{
  "n_layer": 16,
  "d_model": 96,
  "n_head": 2,
  "n_kv_head": 2,
  "head_dim": 32,
  "d_mlp": 768,
  "vocab_size": 2876,
  "activation": "geglu",
  "norm": "rmsnorm",
  "norm_place": "pre",
  "norm_eps": 1e-06,
  "positions": "learned",
  "qk_norm": true,
  "attn_scale": 0.177,
  "bias": "all",
  "tie_embeddings": true,
  "parallel_block": false,
  "init": "uniform",
  "init_std_qkv": 0.0518,
  "init_std_o": 0.0,
  "init_std_up": 0.0518,
  "init_std_down": 0.0,
  "optimizer": "muon",
  "lr": 0.00486,
  "lr_mult_down": 0.7,
  "beta1": 0.93,
  "lr_head": 0.0159,
  "grad_clip": 1.0,
  "warmup_steps": 0,
  "schedule": "cos",
  "final_lr_fraction": 0.1,
  "batch_tokens": 32768,
  "seq_len": 1024,
  "doc_mask": false,
  "train_tokens": 264800000,
  "steps": 8082,
  "dataset": "wikipedia_en"
}
Each number is 500 + 40 x the weight over its row's rms, rounded and kept within 0 to 999. Layers, rows and columns count from 0. Numbers have three digits each. The size before them is the row's rms in percent of the matrix's.

# layer 2 MLP down, 96x768, rms 0.132, rows 0-95, columns 384-447
094:541454475505485478486476524512490550531469567548530453598466659450531454509443399544575513514494475508526588540513525516493478423543486474571552434519451475437491515461474559517448439498533492
099:558485495560500512554536454459476504509464536541573492491514464543563457498485451518506478492610522475514497627453522461495484576557511515460532451460560502475480494557501544550499524526526503
096:527494541502522507541522534487465487459490459480546511472483580483525536534473457455563475567515460465552490510504471472478483461534498516435468471518464467487444467533526420484533499491486500
105:502519492479452498541515511508553470404502498492534499572486545419548437505461471568527477457465450512482464562506386511533498431520424480506406481541504489480512552535502419489550454470496433
096:581483528524493506495527549499546542544511520523467528468502481455510496483508463526482478513503454486482435542536436463502493502483500542428530466428481524581531439382488481429452460536554481
103:548541483525498527498544586462524566477473519474498494456602538517504521491432558548492528480539482484488440458513554502522472388460544509482561528431534485504471529458456473532482485498502494
093:516519567543541493482471514548425469468513561481582466571524510505552490502591512516447606488446472514542538476530493497497498496460478487496438457471512491466490501434598571529544697519511530
105:540475508477468502485477532458498536540483444507465498453581415484450470507591537510437513510606444463520522514540502553522567530502494531476597539491519469612451577481493515479442528515510499
105:507540481571509491559531564521568552519478497558480502588498510473460510500445417457496497526511544498442603431489467430508530518507516477438562467492491505531457454517433453536489491500512514
096:492501550497471481492453531497535511533556539550491491501558547462459554507554502444519485528487456436505505500552489477508556499529480510556509533482514492530506553424520494498424461477544548
096:529430471563479531440482466528503488472457465461523476569495448509577484519461469542646499496504486489467332426470333461447435539482480458580529512540420469418439452541533449479542525498506460
100:544456515486543507478475463569467468503489463582519487442509524449493464513507519525572603489446488472467347461514440480467488452537499457507493484500525456532558460387476562559417465521527497
098:455476499477439498482458483489538451430553482448558518494543514532504474543517405505542505446480541527525447565479514503494482459536534491535404477481491474523573446501553478530499429480550555
102:581580528530507507451467502560441452523492474503510471495488503501465497491507524496485433466425537476516560512487438544470534477421549488430520534469546455550469456488441550534508366495492492
103:486334495494531494512518538542499508459477515450552444527489575500523510488545433505448443474463446552510538415477495491536482477609443491523515502526559537509540531503467495490465504505526518
100:484484509470496500472501423393505452564538422471481445560538600477480656469517455480477512508476512534536435506500534583510541547542507476528494500501549498502562521569388565581481498481531488
106:406518497443552522531519457481520565506487519515517487408574497425521458479515485520459526538547513494480512464563515503494496487553506483453469586513546476454517480531523456493521525519459476
098:534388540494522484512447486466571461463515529478535511498539518507472528513555563514464473512595504487481494494459522551496474509581504479490496441528511559439487477400569537579494518488521482
109:519591550529463518481528480531483512584511425431511481523465543485531523479544447571527408508490588531529458456575565479527536505456467501537573551484451464552467520494514424456569468517505482
097:437490517480482493489500512543476547465489477528524485509457572514506523528439501428452572538484461463499555440542528528439467461539465519462543464557565471584478490514485520552466523475488425
091:485517453565489485512469502464534524493520467531490538463480459440468482499450602466571514449518557493448559491558411546490508499354504526476422493431467461544518538478587516522478571524520543
099:438383543495530507488478495572540502502507536517424510449536479478466451504494497470489475440522495500442542543489508493487486515490537524526523507465449501495622559486497561431513425484481476
094:426579453488508507517530509468511535578493515508545532484576484461477457498571532570533512563492493499521479544477497535434507434466494448516495404553423513565587491478520502522548489481480497
099:440494506484494474539522426472514463559476515431501522560476425504535522505474518475481435517444510466496503601492481524529489486443534442571562514460517514459461502521547498499601430523503540
096:445516506484488510528486512494512552568512509504500480427574522510512455482564426533542538493499464516481464505435441487487485490496483509474538462474556455441498539463558509526467542519520520
098:524532528480481513530507511568459503525482502477534517489610583517451553521443524472466453542478461490464479527519534484554554416431454474471502452504552491509518530501522582529507556495464527
090:472449481377514485496467492508493510508479480584509478426504452499541477465502485425539485510489502524464489432487410544490459504528475526486477579494478452519515439444436472510436523473412439
093:514573475503526495506492514501421515542482427495399445444539564518448443517487445542457497448480501510485464514451550514518530514546589506436418428436474511522555534578495379543539462506512519
096:505566472526482465492511534470509548481477512489579438479505525473555439490500531566428510507505518486525386527510495435488487581485542515551474471421451512562475472634504504508487426512488559
099:460479475497459503545484494489509562462492513506556525593521436475504506515493320542453487525478568469539471490484495468522521435478549489543519521527504449474457454493501526521485497484553467
101:495550548524482480473463524474521517518510500450431525492485505526452496501441495527481513517530522549543453475521512544560534493564507477488535458494523523476540483487486443495453455484513466
098:513599533542509483517502476463503532462466489413382478600511475498535541534523490457492460569544511474451536556539531502484524512440529480454486484484510526497465513547492492510583410506477476
107:460478576528544499479524503541508469538486550480475486535442534451454561493509491519475482479513472495506421478537437509517530453488463489480570430479513512488498467527566585479481514509480535
101:557536499463470514542473511463498486515436516545476454576491478538508541493434485565439558485426516523457348489485496526571498499413519544431465453437532468485543480612614469506573462515473462
094:471514529622493486506510467528525451460516483450525515528577564498522389522501384522512500511525464445463471513559521433536508507531515488437491488525542526506464463596478523497426429513548628
099:511509469474454481544529489476467532537522514477510474515514493542506549482500477444435523518475495462542570460488468454550521565476496474528450559546543475501516509552467531503468472496455538
113:509503486560550503477494527564541466361500479537530542501496560499473435522544493545480520504537503547541534458516516555499517497504497485552524549445541502495471509493484501474463498492470506
102:503537519486503516472490503516485514491518447555480398637556573473505611472487448443598398502455529514492466486475499436519519427545465472550495553568553489416469488419491555545410454505460487
094:558517519569510489517459445557495475516456483437516490528522525525470526497440503527410555480462533513521593431496520488495545545507512475554503486497503455460541505523464605497486547479511461
102:430449451519518493485478469501565505461537496511520490483505541507450470516467550593490509541600468498454538515484512517564537432513469521539519444559448517476526470482468508479492532509491433
087:499416528469499493507548495531525554458429513511482475530485483492543470505440519478434461535536453495492509503531501493478476535484502461470460530473549506538505484543495438480483531502498423
102:505520502453494508475463509424469553524426504465527524551507409497505546504515465522505462532492496497457474496469557544491509527380531515518479515479500515512483427653494517451532466505534507
098:508499522534493505524517510493500536535478509432473539529426544506459559504561448502496516526454542487473511531491457437482523478522528455503507465417485453546528472380522481516546440536521528
103:493463453465480487490488481473411455506480430477516473585452560472495559488462511361517481507521492480505435469531391501561507546493518472414435548550585498465428502530499514468467461479530514
102:491467485487482488544481477533489472583514461463536528531498622519453505498466516493539614516541520524483456500535492465557524572513512486540553556605514495415507419486512453462521551521499539
091:465470503536511484514498518462500491489515493552496573507542469501500375486562620520494632433503454495502469512516549493498508548595489496526365477460429496510507470480510513472549513472454470
099:569415493468482482509481500446531528471533485579504541462534455506565513489442443481469433538527483519432398552525459561534472563469486495456462520528515528533478538445565537488465534504433478
098:502466506527507486481462479462548473483528520446482510507504453526523479513424476445444454566536483541523492471512527496544517525448517509451528510491456525595513500516524466439544490496552498
097:539461480498515512474465531451513499580503482440428525535495472580498543503538505422560493516414492531557454503507541473475520469499485493485513483497530508559479551453420554478453566510491569
102:530422509500465484478545537486463467427524487543503488502490550442504522502479484519662462398520535550474488458471514457560459552465507523486494418510527501460523464526500538530470469496532538
092:600535465488486492522498513432499504463483502437446455492514426501430481483451445460454532438527475490455460516527425503526482502446536502490516522467522441434546554652440500521553516502454484
107:471453447530553476541513459475593516418458465481438511485447443533452438481504544592500523591506558487500535495456471464518499474446492470584569520538467539397476450423529502483507521494471499
098:563624469437502489553497495488482451487582512553438508442482454462488441528512407443494546536522505501491460512506484513488469492483503498462538480461503477527442516611479482505492545523511514
109:498582564521465503470466492498498529529506489467461586441455572539495527467506472475389494461518454428525491503530407518555480518602486500463483391476483511511449511524499485576477441519544511
104:513428489513523490498522538429491531478464444506510527449452563511534492471496535465434550485510558527496503471535530470540503544465516471510504592530501502557460553494368521482476499471578452
109:529490461456496524490516485462517494495522545449509475495519524565498483469443512540542567571536515505483489495557496471547520486454500478465457521488459471510525465530509480562476516501481515
103:477536536496447525494537480555437539422474523485595458498494528523529456452515425586523475494537546517463523532506481447506470485418513532529465465475511513483526570482538559552489423518454467
093:495526481544501481492495514483494495546515480510466448454537467530473469522530584464536472555500500429532399513550637500462495553560463462524517542517495565570475514485515472465515547484441522
096:498428495482502504517481463488494558445535535516590419458555419444560465482493512508549529530526498498499444505502462491499519535505547494496487434564482512412478585457527473565528499480477443
099:504481491457505494507461476487544486510504501465528556496477523481560454474522522415338473481452516527512511474529510561546448521465511509459420501477523428518517476533508451525512496513460553
107:475566556478494499491534557494501540411450451437501472561508551499519443511533510518453478549486494481505542506455463513540490520485506475490397453488487499474492563444581476462450511495523466
093:406596540472546516493504544508526460507502553526555472563521615510437518475490576580479504459363542510503452540522494518549476484475476515647531550575443522432536451461470568451525481504517486
100:514370500549513484477583473532555451498499457512523496499532534545432492522580468426536584481401479543527439559481540447473542435566460483494478512448446509515532451500523546547513529495496515
100:516458427474549537520521485537496461548487501489516477499490547493522576495519555502488513502417503540529581438523537535477538445490523501426548453587519452477534500533547477446587397507486461
106:510456465494513525479485496467495563457423573490565545499468519449483459541507528521533469440490476507551491550587524535496536502524498513556435519436476486554494514527491522530460458514529475
100:541547519530461499518520470561496517447525461415510537458558446439465519472443533422518483472482506525534443442456464500497501482526538489571571531452573473584483534465431531544492464499512506
103:500515486457468499465524520517474458472465496473528497472491418481517469477564527532451478518473573439448500505485581517453465513492517493509514504519564526489482504491475473484495448477534535
100:510569495486483500500460508488497560531507483484448447535502549497435533490454574450512521514441492504488493493517438426607505453493485454523537615519543472456457461473514460507492509555514391
118:497547489468515494500477494460559514449561491499427521535493558472516441489582454518545480518494579502505419522445540573516530527427412510507506488488470497514512495487453425529457541509436499
104:514548494472487507533518492472476530520564485534536484507486447504451510481462492598513468525521550447518469541507514512539539567524456460479477490484518494522452500566518444478499506481490478
108:453534480532541500474525492537448478471474433506478554594482573523493487497478516536501447613464509522551492428469479431592449471512528491609464591528510463391574413404516497464515384513467481
100:496545495502478503492508488536530518564466502541514539522516441548515511509494426519512437574555476477473464478553514557506512524540491485498518466548537492485532529462488498485481415491450505
100:517477533512486476518527501487475487533470493466525523407424561561526528510512528455539518547511436520526496477466606437496486572548534522441529603480443559526504539469538467451456463504509486
094:488537499521525504489511498487536517509517481512417573443508513463586483480529499570392474473552531550508504563527456506410536520517446499518504520525480494441514531547551508482470527506542518
098:440456523508522523524486532462474460482515565560550489532469613525533476507575479562457560438559532519512522520534536496446449455484514520478531444505477520499513444496484512528514589503479526
098:469414432506519471535447477555556455472490495495495557422538430508481449503632593499531439501393493474462466488488496410486480529503450536449483518506554487520496516438404467523510583484481509
096:463519468547456502506499504559471509418482525479491507491572557522489403507463458497511459538531461509598550488497450507528473549496492524589461468474483515545494509599525466535550421479514511
109:423414484524502518491490472558522511528547443507527500427481523471480467506621385525519558510486466499478459455563511431515492603520530493526521558443446478486501496417505530480536491496509426
099:502515530522484499526474423516448505434484459537641416490440476550538434478562508513487465461458528525493571537468411593451466526502519543448518511510466436454478486508491441522498448498479461
100:583487509496496513496569485510538506550511476558581529487473461522476441520495496539611487512539502485502403477463416530487501526634536504484486440524472419541475499486444457481447400500533444
097:526473463509481488517526502444522523497497519584435549442566534531451377495475426584484539471572533492558522503476458498533476524530526557573535514439497571555468488452452473476500485527460457
085:511491502479490491510510443494460451509534474451539461458471498543490439491539465450497398504502542458402446511586640456493522457494505475446453589471467470492482524517508504492530503498518458
106:556469488499449525452535563524469501487526555549520437520431573522439490475552513489525470465512455503487430487518544482522509503490481531494466370468416502545537529484498501392478464510499504
098:450552551535508504449570505468492417491484435489457507458537545468478452522494593528484505467484495496555476521547513480486510390486515486533505481437470500454527468506530516507499505519471574
100:446476496490487461554477479489487530590529402530488560518447557457484498507500571496464590472513530515489482492477606599615477534443538505535517545475518499553494501490463409519525545543512500
101:579440522459507496471525456404491476546535492513551536459480568485466498541334649489446470517458486478497568550494478465449525481445523488490518509449476570579491492544455523451529545494443508
110:450487493479456536464508510503583487539520510543435508500516476550587574514458555517520530509494476507491476499488441501479501513551428522520486590493587464435497517517463519488493567526513495
100:495494514538486491503475525520513497545404518503460474468484501558560489487505478506499489528525482523512438499459482514447499534461462551478520454493487493457480459508525552509536537490516462
094:530432526491550548486520472501516552549517565520517471442503502559499437504526432513561508484542506465501479457486483481476539517550498515467534408488524578436459525455549400517515443493503485
096:499583499499509489512485558550535521486468447466441477495498540504438544513431457501476448453463551498543443515394491515573542463488507472527526414501418451393537471457510484433520515490502536
102:468521465506557473534493530527437522476480475527522547509481445501460550490450514370469480426439510488425592435496522457490534474448504482409443428496519512572538453667543592506455436479481482
105:573469473483540499455491558507539478536507474538508421537574487477476562493654521514518506553398535573430510495549430487557497483498497493512576340473456456434489507421496476539594536501505525
104:558624496478498522452469490484513419421502472451526570513464532516488436465489558538480492525405551421544462501547522460556500537443479575511461520438438491557491480479439502502473506500502545
109:508542473475530496515469446526459499501538482506548486505400478510529514490506494503506438505546470508518439499489585484437479444461483513408524530430447545448433573560539473457486515511422508
099:513507467523564497514458437553455489491513486414479527519461568526470470486498554518473502507492539532538509467527393544430507599465527522516554479531539487486507487427497526494543450486493461
089:488457441479448528515477435462539430573524448566530501483461605509468519498490449558493383510492486506448481489452489481492497555424512461457481463504448538483546480507504543569526478493565413